config.yaml
num_key_value_heads: 4
parallel_block: false
optimizer: "soap_variant"
learning_rate: 0.00439
beta1: 0.95
final_lr_fraction: 0.0
Each number is 128 + 24 x the weight over its row's rms, rounded and kept within 0 to 255. Layers, rows and columns count from 0. Numbers have three digits each. The size before them is the row's rms in percent of the matrix's.

# layer 2 attention query, 384x384, rms 0.16, rows 198-223,230-255,262-287, columns 192-287
102:088124156170136112130112138123136140118173128170152135153125117163169133144099133103121105110142095149118153131122159107152157105113131131157089149112174172115151165123077163122109128098146111114140138128159158133145102133115140179101147117110118112144132110166162106139095148151157141122
097:100132162143099125102094117138158097127132168168134149174139112131164121145066127104122123114143114129134139166127174108088128088133160108162173109109133082150122135163160139135126116122142121121099140087164152183144132129124140141128171154107133085158158180148191103139129126115167142135
092:141118135113150160134127108122142152118150189158130102101144128154144151183054136071096133144139108111165082096105153105163142091107137130169136157129121145158093135145125124119147151120118107120126132146143078172109120124090153121185124133157121089113065156151159130134127103093102102145
092:144111151121131129161140184115139081093146156096130138137110125080110123157154127102111131164135155155040114097150111113120139162123121128128076152122127146086189138105124111143143166141142100134123143147132126116116108138139113105104158159098135159133110128111121113123110159128085136131
094:109133178129115110153124116141144106151101126149062103074090153151112116106172122154114147170125175137130119149148107138123069150139118125143132138128131112177136125064083111111127139135137106123167127105098157137088156059131117154156098143093098125140151130093136132137158152144110153144
092:131137087114127086120144122074121139109162147120116115127113041132073196176118124113075165103126140088145139135176134114145135110120130181145107109139151112152101130112112150127128132164122140121156133144140104131131112109126114115169138121124120140160125094145124129136106137163138169113
095:113091138126157123092108114150148157156095139112118125167106117072123141155144091112088101137131136098111116138104122132112142119110104139180109143133114151143122138151113144110125131172090135101108135116119144148110127094172126155148126115118143156169109155132128145127134182116152110137
093:110122094139138103103141165119160112133148124087135140076127126147133176142129118100100153113126135143096126107125151164137104119128183131111105171149141113119140157102139101130073103183099109110078139118090116134124152100069141091158141146120129127123115124120149138125117083110148170073
096:119136159109142134103109147105144129141126136121097097154113120127153150167126140096136111135144114106107169098156114100118126099127121136129118188115089125156107136144121148100108139158154170083120134145142133182104102128157143145194137131091190131104122090139086177177109150127133127133
093:171120123131147079075115143119165125142074156116123134092116212124117127077120127117115118074111102102127138154167187109083134131136114148087107126139127128127138127120132104121103091125158145161140132156118130139122114111108114149123123111120106155120097176156150127183164147089088094134
120:123133111106148135152105132114064118151153126142135096129106156104091119157150164180137152171103120141111119124120145151097110085159166163094089139106134104156112124147128166146150158151156138139129120133105141094133128135123060154115130147156108107128090105143146157141152140135120110152
103:150134183147141124161118173076146128104136125129139121132070124065136119107127128121155134124145130141101139110132106131142122093150130162140117097108097165132083125124128111145133133111152149108149170124096103129102084196135099113121162123123158121129089145169104147135111124153123123129
089:123130086148091059191105134141126094135120159164121149142158127152099133161148127122112109122157138169087139159113133135127134151126143141113121124140127137153143093140125142135112129146122136122123084102143190078186182175138078138149102128173108151116141103147133104072124144150110128171
088:108206114152121092125150111109156144144131137113131115123154120147125114087161160119143156096141118166107136118143134140098168122139151119131093110151157133102090104143136137155133156117166167169124119150151136103150132081134142092132172145152141101142122138081098094147135136144101135124
095:129123114129152074094138143135137152167134125191148134129157148120120091139119111111114114146100182110117089122080133137134127106169130107133119122184145119119087139098168140139125115124109119132090156108117170123147142156113111111130182099142077118076105159128133154102146142121126131165
086:098151157134096108142118162169139097173101170148120092094133123130140125072071168136155154138130161105163158121129145121129144093150155114104126137119112129106122156167089106121103118116146086115107113168140086140151141134116089087174163146106121151105166172135153119143131132087143139130
104:143159113126110125101135166149104162146113153143093135098139116141113087114126167154117157135106128166109139121140125129150094093139119140095142122128154122141111097140142140147120129078123154113131135111157173119131133144110102094096133127109138074086166075145137115122131130166126114183
103:109159116136123132147132122181107118118187142092149094120116141116144136157122085146139117149168122137139138144129139114155153080151150156105155122130136117129142127153139118115122107130118143132139163098105102095131101115116127143125180116113148095121130110114147141148141162128133124135
095:123116148117162111137090165117090138122133119147144153135141131158134112134122108104137096159147156143118139115105134125142081059124151130129092143084128136159115144137128135089129141108124131106084119077155129167135143125106152120149119110148134081151118112124108099162098089116134081105
099:121130134153175118102115080160127158095155125163116070103118110129126156086142106136111123144136159126121127116181152122137137156110117108126134129136144123129109143094111132164122122110121133125102165098100153099155141128152089120150098130106117098185184104110146098079119138149142129107
090:139132119147158161088112104063162118117139111092129114128097064135135114139125108174154140118135167072130172157169161117128172137121098090110132140102097118103098153116152098111133138093114176145157114154129119176149154135120113138119122134132149132141120162117117126131127114100130131087
096:127117127101099106112110166117138099131130128147079126076102157110098161121126146131130091102144148176131130120102101134135128138124129173105149133134117130147134127073106087104120125130122126145141132139129142130103102120126141109102161079161110155103115155116114116140118166125099142133
096:130122123119146129100121130158164130114098134076106110128112145154140129147160151175158136059166139181115143111135118119168160135111163131166106129143120122144136125113119119142138147107144169156132145127109123102121120155154141164112132137088080090173113116137114141162081157112126149146
085:220167143097145117150126131119149145132140158092168142107121132132112118125125116090147201122122125129152089115165105147120163141133139116123160086108181134176099139119187102133113109117113138108078130124145123099162125128088135099128111114107127145101105100131129138144145166164118185100
092:139099105121107123096115144159088177157166122109129132135129137116121131122124144139131148154111145109122130103112117118101141135145087143103170125136168094079098127150155094125112153100167127177160142144127121137068129177130139054144143099125115115129143105133123142100119130188150139152
101:124151127143116083166074136113151095124124086129145126132085129121090177105129105109122124145105153149120109149095088131088119116115158093098148131135171178122075125154170108130128078119144126170112097092107101114151142118105126147097156155176107122103113132116128107109131098105146146148
095:125119100134164145125138102090087133123131114118159146099131156145147106116116127139188128130154123126118129108158087124146127165167104111147128136130099091131121171106126130135148155157099144134117145136096168115099142176112156123149161137130163128136107135134132096143167159108132112122
089:098124175103085111105121131130117120129145143144138093137098135128142097132151159137142128128153104135117109093136139196131088108122137125054132112104130091132100134092130129096124122102102090112162149130121093122126166165100152156115136135102114139128126094142113115113124090132130093130
097:144125104151107134148098151132119113130066124098122099130154120124145132179130144118143172152109139103103086154134121140143118140140106117100132165153133149139096148138141113168166121097145153170148125123104130117095159145106074108153121114125140101126133140101100119170145153132107108138
101:108085113145126168122143119165156139084136136139153114148143123103090128113141125147106103157079097146124173127152101108146180141089142169106103132122128074155126147126107133132180168112151140147157149184113114164111144156130134129139160176173113138095114129159124068108076093075154116133
109:142096132096140147135133136150108123137154107166110121162089099185119116115143104119125142140101121108126132145132053128126131132079085089130131097096136173112159100111143146114091126117119136158105128086169162146102132144136122123139111131090165123166106087136106141127133082091153142103
094:159163112154099122172124181119103160075109133098107124105132092133159136096144136124194163106142174114098091148147102101133144114139173168096146134119167159113103116123104123149131144115121127131120123108131107118159101115117123131135085140141162162118133149109111123115160119129099137110
105:140123119104155106171161102082148170126152141109117110126129115084181142134114067074127118155137144134114138163104149136117078115192144120158099119128109149132123105128101119131157155116117124176145144070144102151165106145191134122141130131114132110111119154129095131136101163116146129170
105:156155108119082098161148130099155146164120151157147073114108114144107156145114086074138140133146134185126141122137115159119076124129177108113148142089142120122140134102097145114133108136113079128134115104109135115139111152139099088088152129132149145126134164119153129062119125087123155117
097:129132093116148115162170186130135097139106131144118106107102165130183104118124140087153114149150133140138098091140090138119101130131134092131101132100096123126105159086144130134127152126153116137111143114130105140120101138110116150103140157129154140137139107128140150129083148119136124129
105:126146076152159129121104146153179119141109172117125096106149142110132142111114114109144160152111139124143137112102111147131109120128141123082102121116118139116089136123061103116101118114144166129132170185095098126141096178159096149143066164149107205121119135116122155165066119146144107186
105:131077110106127167149140166115129105145163157120104092138140128104133140122109121136102150118196143128066138167126120123154144093119088131147148124085143157117129139135128127116108117139120127202110138101132142102146126125154134119138077153119143125124165108101114097140132154162119113111
100:154088149116076154085152128127150113160105157123105133141181101121099109127160143112153130099113176124154141140137203179111096117091120114164125120159131103119132102101119124143150106113128100148124131142099141110084106146142162118151159152118091153092113173147141134091177113054158117165
099:112117134148102174161136136118133099118145106128090141124166166131139094130135199120157126110153125082126101151125177127118118105110144113080129144161131122092087138141130142133152100100138104187142150115079133151133121101124128162140137108146116104106132143155158115121107135119106138141
098:141139066130138137080096117139118164131087104127136126123125147116117095124119155084123131119105128124136139089141107127152116148102145185126143127167133153144135108135104165105107103098112122108141129175124169156128173131108116095084140112141136142135160120157131127108154106137142180125
081:121124117078098132082101132128119122141115157138151109135071114178123119129159128144132130125127145158128150094129160147158132116096145151109130118127134105110157116150106138151131132125078140121130138143076080110098102107076145134182106127125143181128163103099105165116151141137129133102
081:131135086134110145170114105121132133119134157127134141155126080138125126127143169102140112146079146112132118122122181129149127114099124114108134102096111105103141123140125163113101135141118158117136153130133121129108127108120143155098161145093123161115142145142126109106151101144106118143
091:092169121153158124123143165097137126101160112148128139117132107095116138116153160145145135172139130130121169124132097124162117135095093181135128101088137122150105135134130138100124122132132108154133125123132139163100118128108097139146144159136146126147136112135127128185129106152130155136
096:151124099151145152120141128151129143095128102101160127124119115089159139146174135122146125105118104139144067110135143129112152172140137121153121111107133118142098132082155130145125095122166114168113111154139130145141119141117173133129100146173124129108154160136182117158140162120117115120
094:102136134099125131147120143197129107133147095115141114147174099136133098156139158128083119116176145114138127057119125117157148121110154147115138105083119085125110127180151124079144142129186116120161134110129150180142124178105143145099114136081120148125098167135108107108110095134120086115
096:109110121135106180106114136120105137186106141137175132113141100153109149126094118164116161160170142189124079080147136145130077128135161108081102124128150171121118102120096157108147136148102121119148184144124122149102100132162133124118145141130117160142156132136150094130127072139125131124
097:137150130107098103086129117183157119156155098066140120121130070105121101093139139107096136121139171091128095161158136142139128162123150143103133111120161137165095132173096129167144080126151153141126117087124102128151144149106132118098133160115131123092121124118144161116166108133106130089
102:158091111121142132168126160149155098110141101145126133104096177144095170150145131109116142162169122174135129151129131143108143122099141133110074148108143117130126115117080091152147160133106124134111133144110156120087138136169111144112156124117088078140134137151083117184100139141117138094
106:103141132148107137131133079083109131149118148127102156132103130121133136098107136163122138140130133085152100133121106180115109149116117127061129118116129126130151130051139111167140121157108167136131170163078098138126126134116176092123149130127154157095123091105123126068148111102128112149
101:101141103108109133105136115078149109073106140118155139137138177088140158141138155145173123089118143147119098161121164089118101118131138164134157104090172120136146163122105085081139130145121104118158109142127108159157131132137104101084143136132165155138129173086140142139125114151157102129
099:115114173132093140119164078146105127135144124136146080098129125146117138134124167126092133121108119140136178163092126118117107131117118119119132107119128092103124158117137115080151134115122089143141142094124109114129142149102132141122095125101139119119127127135136114139127161105150093124
102:145153146110086135069127129110131138146135109099157110119151144140081094108168121134138168162070109149156113074171120142156107141106124141133087161126121145148118164078115135151100126139115095110106088105136148137140113125093178131165087131091115105119130125145116089140111128095104188142
096:119168121134117099139103137106096128122149111092113091117144158119128126106153134127106146062145124157085095124122168171118152151095094117121138098099152188100149131112120142149123121113118193161130100114106129132133151122100166132104134142118139123128173144139140145121105162072093172125
096:149125147112050133116107151162115138175126145128151155135132160164171140161112121095193159128129172170120086157128167140112175110138146103111105153080177130151126125162114104123141111110116119112131130122120134105118128119148148133140109174139130133139131091144145142142120132171151155119
100:111137067080115140187080104125132079157168094125108098126109118108132117128139132126126162140126099131105125128116138143122133124126076078102118121153163143106143087119129134150099108132140120150110124123127114104145101124120110131093106127103150176133170135101130143098104113148153103116
093:130138146103113148115118129094101084099134098131133121133140091126115096133139126129152126156148140081141158102140151093113123115139143144112126109096113128154108119130134159158119171153153112130135116111172104152160087161116155166130117110126170147138108127173102120082114126094134158131
102:140190146120113132160166124128125115089109107150137154138158137166113122109107123135161115131079095080070163112144123155122127148112145108167142133127145116116105194132172092150111130130109128128132121085183126165168164078102067141122071087113156119109146100117133100103095205155161129155
097:140140140131148117107148136095115105154128095149153158151106144174135120152145122123136120116161175123104151175079143131125129140094134194134122120111139100166118164152090130104147134119101122107142124099135147114121137100125146097139103117162111123098134145099094148146177103117129133117
099:098131157113119056137110126170119137118104155144123101116109128132111167110145149154119143115146146151162143091122137140148094120118136142094190121118104080124113130150151152131136112134118126070173152143130152087111125097124128174129095117147110124136147141137147128147102140104137158069
102:110082093128127129109126111129137121150110136130093118106113129090126090119090152146126093102166083085161129148134151124145139158119120089107089150105112107102161149144160126136113139165122138122111146130115081167106123115102113182137093134116075108099128113097178125119119145091124127135
102:119083107123123129150146088133131128150123154102092138158078129121177125121133155130155123153151151116108116138153133152100132134157119118161128146089137116117102113140155182120121071088121133124119112114127131128103097119125135148126152147108151145113117109163156132132120162157135151104
103:139142161075112106103116132115102163124143117134156139134140116089123168112116171110123108099136136119141119150132165146128136145181149130123112137127121093140129157128102180132139109127128139139121153107129078119098128120165139101155172118165116121132160131112105099098147109144135118137
122:119112135126141122136148108121138121162147131202115129126148142123137123096100101136164152126109178127120121083125124165149136095093148131066093139128151115093142146103113140127146133126136099132118120177148045153167145085132111134127138171149087132128086184133130096119103094138131111168
109:116162103107167133154119143102131098176142124116134114150140080143130131189174094118094138151162136164119146130130102136132127088139146161134146096124151128162142163197126150108133127185146139062111129111155136128117151119169080149136106087150115115123087125112127125126140122148088145156
102:149150150089133135113141125102105089111114149122105112124152143113153060139100090132131129165117117123120174162165156164117154142141100127128107131093148127123123139112104172127109147120150106107124106089125114119132168087113132167143095178112111178170157154131157105114131118128141112100
093:165108114089128112096100070148144115117118121119134133115154162117110097132109099155123147128120093154164118063168097144133114108145108158118116115100120133117158125120102123114130097096162118166108149137124135133121121113102148106120108154158116128111163184137137156113125146177158106115
086:070130120139165137077113054143128122138146119182114095154120102136164139131160076127106116161143137163158132092118108117176155100095118114186123180119169133098115104133102103125140150113110104128112137087124108132157094116146155139129163132119122155139109114164123113119154160152131175133
090:129121138089119139137110110122131142117130115135088120143164137129108175099156125152127161149105116190086129141139134144152140087130110085128137146096155132101149150117167096106116130089122120140145131118114104117126099099135120116140154161124116171091152103064081136107134135140157107172
101:133125106109086140144147100128133102128137102051158122158142122148156094124117147111121144101137137121124113144120115093081176134165132123142100116163139177133124128110094148156163124100114107140120098131111097110158123094149104140103150149115152125109120070088139136143141104087136125116
099:130079135130129118146119103120153139147151142144107145135119144095145130119104100156189154118096142199131142166091141160107165110131138103126107119166146128150116162150121101115138117103112121158065140141137133081102144155155103151135171167091112132113146087141067134127118142111146104141
101:152138099177154133157130138116116148109132167161126096126116129130163109127116090104172098144181143126079104155110118085130151145155146114153099149155153093128131135131125128112140156129124129170127111126136128143178128161110097093158155093121151112115150073118137120081112158099137155110
103:151117168182108156046119120144089147126133121112121123160148134115128085176094112138115105123105131138131125137172128139175145137121123118116135135122135133103110148118109118103116168123178089117141128167127161187130144126139152188087122133105115147099111104159177102100098114103065113108
098:114190154143115147139107121115114099118110158175154126133124139126138130136079096092134114141133146106152133102173166101137161115170159138144203138132102085128136136195145137120109127114157142147121180085141155123137099100146124116094168156140102122159108113123123134116105078180150151121
098:188089154121156114152141114164157151096152139107096107163139107086153154178176077140124143109135118147160162161121141152091145101114139126104132109118103120154149126077158110147082091123115096137060101151138104142098141121154137125152120092112150123118178141100108165112128170164080127134
093:143097134105142127138111101086142113151129133126102122139122133094111096103145129134171134093138109154146108101119130132104098130094096113119129140150131133096113120090091151146119157137115151096160139150115095141099167091133184135157131117124125141112127120108177104116087135146116121112
098:144117171116112167141151179117119127081142141140170130154141124136124133128131139106147158110108143112105082133138192119098124119116142189130095129128100156139154129178138098189112083117156112101112106112149091183128138110139144118137138102121120110118139114114113173134105138140130095112
096:161122127123133119134122116069174092121122158101108152192122079121106138080130163130127145086129107177132152090155105150115115075097126107166107151094180133106148092105111151103133117133130116146119150114095110136123075095124150155144126162124129095132145166106115125084169143123120148093
092:136130131125159114151105148123095135121137162123115136141105139161135162126068097148108144129114116122146096113141111162134083118138122106161148158130103118142146126104157100145132149100112151127140128184139122108106106100121146155120139126120135111137129140126162116145091131130162107125
# layer 2 attention key, 128x384, rms 0.147, rows 70-95, columns 192-287
092:117183068126143163115107137096154111107118124155128120107127115122111150138127117124157128155164135100152118141109125144097145130186134112123088156130185124099147082174122139182108117129150100178109114132129137176111129120114118105132131134123141122091144134114110101129148168138146133126
098:142119116097174171101128136110093125101127118133097138129131103100127137139103142131158115132115142118149112093154145137104131130119133122105165133114149100143114148132133124156109117124157138121141162135123150067113148082104103165119159184104130071152142203115120175114144144159128127143
096:123127088188184123119094128085132112083124157129144091098148148137149090115139140132140107094135101163131136126180120143151087120142088127136112188112136112118095122108132110154125101111080106132097131137144113128105137164140130103141152112167132134134124085152097092120145163091123144123
105:117140138136123121167142124115161164073165147130126125133183118100122112091165108127110112129115164120184167181114112082108109131101105140107121148179144132150111076108109121140155135111157169134122087112144106151152160173121116136117149117108129102113135146116139142114182107153124159083
106:094174135152122130173164139130121184142140080174152165107130161129128119123113147140136124138130125148134130150123120119086108089147126113143117104122126150132117176145124152166096135150098109126144130122183123156088185094130111138097115138081129156126122093170127144125094141116150135115
102:130115132151133129175158142128114115158104139096095101128062118183122143135142121186098119110131174156104163139118129143110102134117074160126124133129122157153083144156125139167105121082128133132144091109130129131164171138145138085136104146156098149128081126095107102143121146074129115124
119:113147116111173172137139149130153161121100134123103123144104116113131135127124173095119121100131136116108110131132140117078087132145093182132144171092100107146110125149209159123143107120122139103112116128122147125156137144130109163150136122142106088108101141142104104145175107116114127139
118:090096134146132108093135115106143101109130157147151104055124115109116117144122128129119104133148110151110081132152145169129098156095086120144133114181121132139130116090107132150117167132127167140114121146081132121102124098090153126142087166138123101122134117088146106146146135117129106092
106:119127158094167112160119172142144088152135143126137105137096063126184124136109120153111156061129113094088099140137132143114083154097125081135136120127111154093148130077173161174126124175124143082175123144143111112137101126143106112129105131131129103133114178120147181112146142145100119167
110:125108073095133140110100136111094140096079112133116155133092114094157168140174136155134122148112072121168144142158151152153097149173154160157113142131098147190178126126172066144129102123124172136100188157118102135134123110145137125138113104132135108148140169115124121121130106138153150140
094:161146133109143112095167138123159101134138127117131119122132150115129117094120127110143094139102138127127110097133134115139088097084134151104130148116114135127131137115133108122090133151125109117125137136154131090158130095150148115114124157111165135117129146124101102139159101120116108068
093:127143128166102090112108139168099123135117187165114100091140131099125129112106170120122111073111143121119130123114106116128143123131099128133142183117123142118117140104080117143100133151134140122143127153130180129128148172158111148133127114141094125136098107119109125115126120150162164111
094:071132114109142161153110107113169138106159145131125148140127113148126133109090142107131114102132132113138121143112126107110112082139174143119205152097137156091130142153114137121127112104117188112157121150096136161127097137151119137164122092102166115135139156112122157144134160105079132115
086:172142124143125130144127150130142107132141147128128105114134112137117138096112131162136117118122200169187127096127117068115159083105149170129116136175138105093129175127109172115131146150142105148105093144120106089159098106108130178143156136131109087091129130108145137123109115103120136140
087:185144151099135139098118131094146095169186124100148116080157124137139139102129112124136116140102131126128114102151147155087146132177127096130108149166124097132098114106120177163096105127148139155157132111153164130156081140103089139089120135142101083119164097076119124109150148136116147168
088:170145132145150139107123148128155112125122140152101136101108100122175148148146145100126132146111165131144147133086136166135148145171103152160129147131130085102131147138115117136118124110102179162133153153122154083112148097106090144166132127101142101146130112146149136143167130120145191111
089:133127134163115102106142163145152142126090119169116103126141118134137116143114117139144126123123173176118091141150123190110114107118117132128102117134114127124135061134135117178129166114147099106115135148126184116131155114090101107095101127126073173171145173120101125161121105162121147129
100:158138142143135132158089111128139108141086112138167109150097121119078129108159150104143124141092120148157134125184083136131116134126166169118134091125127153135140142129108124132116142132106092121132159056118129094136142115088105136106129106156199114138153127105104156112132119093104140140
102:121149138143119122081107153089146101147125141118152132145106155141121062110134074174114142125112141159144098091128102149158135107119146128107120144143125133154117155086138107121110124082139147104127109137110150128159144115125088113137141148127139151200136134143086083111161125120118094124
107:141136090130116154128062110153146133129165120137134158119125165114125119106109176137132155162142129126151126128106113160087110136124100171096102146155200112144138146128111100130117117128129137161105103126126126154144149124112132180068166151118096138133139142126133103102163122134162123083
104:098117147131145120147108135122139091160121139125172089113122115141083133099154154101152123171129149106151167154115124137123103146148137133099123137089164135150153136145118115160123112074151129139140170132125132177108166119126095158159134149105124087092172104139118138109144127114134116118
112:160141136112140156154076130139168150159134138119122130119125158167110141145165124116141100102144095123126110151097138105126098125129122147122133122099106135143097124127153126119146110101085078173121069113156166114154106141138146107129106136147129102087151105127094118180115139131122085125
114:116156154155140142118091102143128096149129098091131080147132108143137134073126142152128122120169120077106081082110154162131123134128124112132103096108151130143095164144161150117114108130097154193165152134111125154133140140083150159136139111142123112121110122121156124106105150149134118146
109:121092104134124103119130119113132116115147134126115116104147096152146120113131143121073080109145119105104122096136136147096157141144129148132126105140121131135113137117149066164115153108125147106107134194117101114155111124141127088115118144138102157137131135162125165102130163129144144111
111:144154144164122142124148101108124141140122106125182120116152164111121143110116094060133164138091061146116102099115136149115146154077158117119127124150120110125116072099153106143126126118094125106167146131144110117154123136090144093176119113124134122136135142096133116091139126085156134123
110:169139135151133138135119103081092138142122178095141155134166166076095141126120047121127141110147149107125115131095093142111166146133097106143117146156092122124137112122128116122085091147142112154133089158164110115124141177155127096112085133133152097172155121129143098123132130133132150158
# layer 2 attention value, 128x384, rms 0.117, rows 64-74, columns 192-287
098:111155151120106149156096102086124138162126147135107153142164150160146153165143137149133126154148140145160121135174096126158161141158136134134107122141151126147100125120128144133134107146102080103107133145111169127119100094166105112134121130150109125110099114145117089126094147138127123127
106:133104106141171120161133139134147083201110132127103131125136128139082135115111123148181116150151125145128111114133152147139127139134140133116115112129102142127091103158124159142097149098148149117128122135147141123146108118142152145137133140087123155099102126156131144122140159122115173138
100:157155117138161138115167131090154122109107127129159112154150136093100170133096128126090154109166084118122110110100119126108171096100156103147150112086123171131146099148136082125123101157101165114135172160116106114171155151127149095125142134107179122149106091090117106128145125117107152119
102:110097116134100150141139144130112100140128089110146155140126150116144128139133110124097104155139151145191100116100177143124152116108124124130106099115136154136150149128161160126140157179138134128119117170134121166132166157108119133095132104135130130125151092117119116152117084097143126109
107:110118121133105114118076142149085086150095126142148095123109129143111108128155171125118081154147142109087156133117070147109127103125139146146111144116122146095122158145130134159083142119107158135135124150112098147114133145117159108130144143116179092140127147118143111133191174108172105173
098:146115115119108145118156091118158125153145129137092147100127136120126126138100089173147148121102154163191147090141159152077136169144120102131099138163110082119126156157129141117123103136121143127151115113168148088162115135155084144153154113120137116099159123108143086121086120135090073100
108:138132104136139092126117086121141112107060132143146137163125123123101102114131135089143134160119135104141144152133121120143137149131123100103118132123172132146171113133114162100141144165124127104161154108137154138157131099109072117123142143156114131103134083149094108140104132153108146120
098:117116094126134150130101128127099105113138121139144136137072170137121157140122091112167217123128129122134120153122148143158149104109166106093181150125116119104134167122103154082131111119090126107129095135150138082112118121135153142178157143118153189133108116148132103116137129137078138110
102:162156093133090159107120154141118156136119107157135139061072147136169103145124136159153118118138137126125141121174138144082149129123179133130105117125094101127119176170131162143099119100127168137129134098109098089128134107149152181153127145117105139121134119118167112112113154107158144105
099:145150125141114136144089109085108128169073136110113082116104124143091161125114148089146147133140132152099161083087115130113082140139133109109139107154122166159150123143103148153154118126122147143111118131140168109119158132120119168097122100178118116116106126142157111088141132113114142142
093:150186154117121109150102095115064124153118134098099114133143146120146122145099145071094146141123193158125148137099164160110189134139142130141128117181143126128121153122131122158127066138089129131134139149112183120115145103167079094158186160106121143171157139150071138159120153146104129112
# layer 2 attention output (transposed), 384x384, rms 0.126, rows 192-201,224-233,256-265, columns 192-287
099:120137144134094084131150100144146106174187122113166126151105108132120122125140117137158149118141150104091092146106146180091100111160146100172142102107111129137098127153130113153122104093118121151144142095139111110091151139106060160111145133164120135115101132157140141112141105176120098154
102:151130167115108089146121143143078110104121170158137149090122159126128140142138077130126100105122124141110172147142147127107082125122079136124098101129154155127125170108146150117084108108102168117164152135127151109134145154122103136153090141138152066125105099150130161125163112062099105128
104:185088095128106153137074136165132140082124118118097119121130175101177106126118115163126113150111097129107125133179121134155135129166127112096102190105097119169136142120078085129159094133162096084135118106132101132112117142131160129164120113118118113158161111149135089087146110071137121143
095:120116102120105160080141115068154129182150150147131102151121091162128081130120111127142135123135141125115155119130098139089148118158121107125105162142083104132118097116101117127138147127120129146104092131122124121167144104131123102139166114114177082133143157138097094091121148087125166113
100:165143146126143177150120120149129110093152099124125084129096130143152135141172141149112166150128110149135118168155119116112137164123131146115164153158128119115155098111128164087115095127151139137175138140143122126158105102139152118100139114140056123071085144121126115149166131113130130142
103:113146137116138094110141150106114118082195122124144156103132127139128136162148091124105107126130067122117138120074146141154122100126124107148146143129125167149145126145140110115101110158154142120108153104120103120060115121122064139070091148114101096120141115131078091074136164129107121133
099:158127127089135168066111119148112138197165149123149095116128173179096118130098114137091163127107100138120103121076148146099066144121111111142122133125149141147144129133153122131141167142159152163137126147122146072095125072120158136119142103103136153132153095129166151118115129089159116135
100:128123122108125132130154159112124077145153111105143145125135146153151113124120139152074095120096131132091169094097102107155124109122109178146098146071083127123121152136145172122104109130120127136097165124128122097139125125128052095103110118132132137129112111129121149138133142142118121120
103:124093125118149121132131130085119145095135146155155140146150163161113092148154106157141129121129096128146113130097115142107095109135126163136136150072110128110132139093123123135115108155133117134081170106119115129152121169107102124143145156150124075094138154117087116129144151101102159120
098:120161143096091126129097131164139165116176118132104124127110103156114083135139174171142134098129152125149113095118138126109150153145117086138119125178133100095108154178146145068118099135122066135188119120125135110142130145167119134107106109122117129141107140106131155133138088112174131123
092:094157104120147141083134132154148102126109164134091147061109125126089159153096115114118138138093114132137158089143110102122124144106132147087131116138122160167114128105165124130112100150134134092116130129137109161100111111124137136120103116121121151137120168182129149169134110124128080106
110:144113153133154138160077122125162135104119127110154116105107120114123140134105101151121168146110147161164117161127119116087133143162185144155138104141145131130162129118166132158152151158133107109119149103087100162135146150131128136122143169170083123131148117124126126169117100129145137136
103:098174164091154091174133105117101124164109120139125115116137119160112132128131116150155152140100117119121118146147143144142124188144132128161135093135141127107094145156137151105139163132089128150115115128130148162116132113127083143098105115162109124120155086163122104136106123183123145126
107:108098093128124145180100153149131130132137139137175172107151103061103140123132128138158135127134132140135170161121108118133166146151133104125134148139169156111100117122163123080085128142091144131150132110107130102127086121155112132165103133140106139117113152115152173164103176113128119087
102:140155168159127084101169087132122113126073120113083112098089141134107149106134103168165103104107121137136104145147150145138131069111098115103186084124117117136129133170139106128156132100160114134095148111125143115122096133185159146105135114096114165087148128104100162127118138145114128138
102:166113156148159138097143129133097084142103108120092123159112109073130108130101146148111120148175146133103095116126135131099152143137164115116149094096149106129115123115088128134150115098150094080188118123101116102120129154112158139150154102121122166160089134107123126116123132153145125147
099:136182144149082132155135107101120101140111097144095092096146128114117136081146092117150125036126133132123099131127157142138147139158145103111154193128103121122136148144122110112174137112115143122151076160107135147159138162131156082098102146117121089136105145109125181157165134142107148175
100:068152150123089127132129130104144167129092101138080139141094087123136135119165115096133087145156120142117126123125108133092121148093138100150097120148171123143106128101139106117138136137139125125165117114142176118135123110159164086127144121128132094131128122122105138147129155139130106145
098:112154128147176109158155122147138137141119122120118164145108103111143137140110176135083145111109109147100101126099100081107142150131134109143111113130125165132121138138112122087131160128141104149145131136129152126122126174139154101131072102138092163147114094106119160099112074126161110142
097:136092121166127125127141093145099081099154141149188155114157130141153116105150138131115112141119113137177105137106125145116089090125166116173135135118123162151091117129164106154126119095130120168133145127148149104126158124103122124129108132108098106101111143135151109145153118170133108113
099:128105107139108092169114160110108132129144138139123105150107141125108174108152141050145106146106136098091160159093147134151126108055160147136151118115113145127150137127074124103122156114152155138118115153110145110122128150103164117169140092104153113136124127127159152187120116103128152138
101:161156110110118112055120158130109151103129135113095123158147123149154113129121131084045137125168143118135122111139155172126164107100126139126167134098118117151182141104087107125126110143136111140144111145145078129139110152161153121120133126163136111115165187094113111152111160132122135138
096:110111121131113131118117151136131164127121159109094116147108092156157130155099147131118117119148172146164112130121133167118095095112105155108116106169171140159158150158140173149090137094145158126108082080121118090154131075139123124154119137126120155164123146127176146123119147134134131139
101:152167162130129104139107137149134163105079168130093149144081138161133139113118138116134124106145107105061122094140109111183115120091158132117169137141126128131136124111132101138168147059145128082077138122179159153169147104124158101079145156117128138164113178151105115096128106122126096149
104:119107101119053135149097157113151128114168153105147162154121103068146145174109101126096121154113130129169123107112134097109102140149128152123083127115121146172114111118102160128154127138133156126153115149118148132190106149089116138117120139181111109176145109126088122122133120103140116108
094:143125093111117159174127121126143120136110163110087129124100115151143138108143160105142142160151142105131087147127094150151167114125144163158101102117150120128157148118156155142142110106107142151091135130087135214090128117144130134122143188150156116086118141115149140153128154109122159113
108:057093175088164126136124120161132153104153143136117105145129123179135106121118144154127145128123145105128100120122150148165128145148123117162057096136100137127150126143126147095098106106159123134096150137133107125167125108114115167180145139133090131185088164135170132100120083104161127072
094:151113161133130145144104103143159169117108112135155132107145150117101107157160128162148121150100176115159133126128172116154105131170160099166106134154126097120089100119152111157156141181097162151087115123133115177115118139110116110110139108108110089095092131125123148186087125087109129145
097:138132149134124121109091133115138132114141180091115110142071127113113138130174145115128106105142133173150109093122137116168110095121113100089148148120152120178170065110131127164149153088168116057122092140115098155112161082124130140117146094138162077171093157146140150134148145149138140117
099:129117149143156109127174146106119169143130125115106160138131160045121133149150116135145126089135140126106180120135125123111159190138111128119143155087100135097113128142157116148100173141158140106169120105130115143156154119128133121141157139133157153150147141117152145139121157091101125140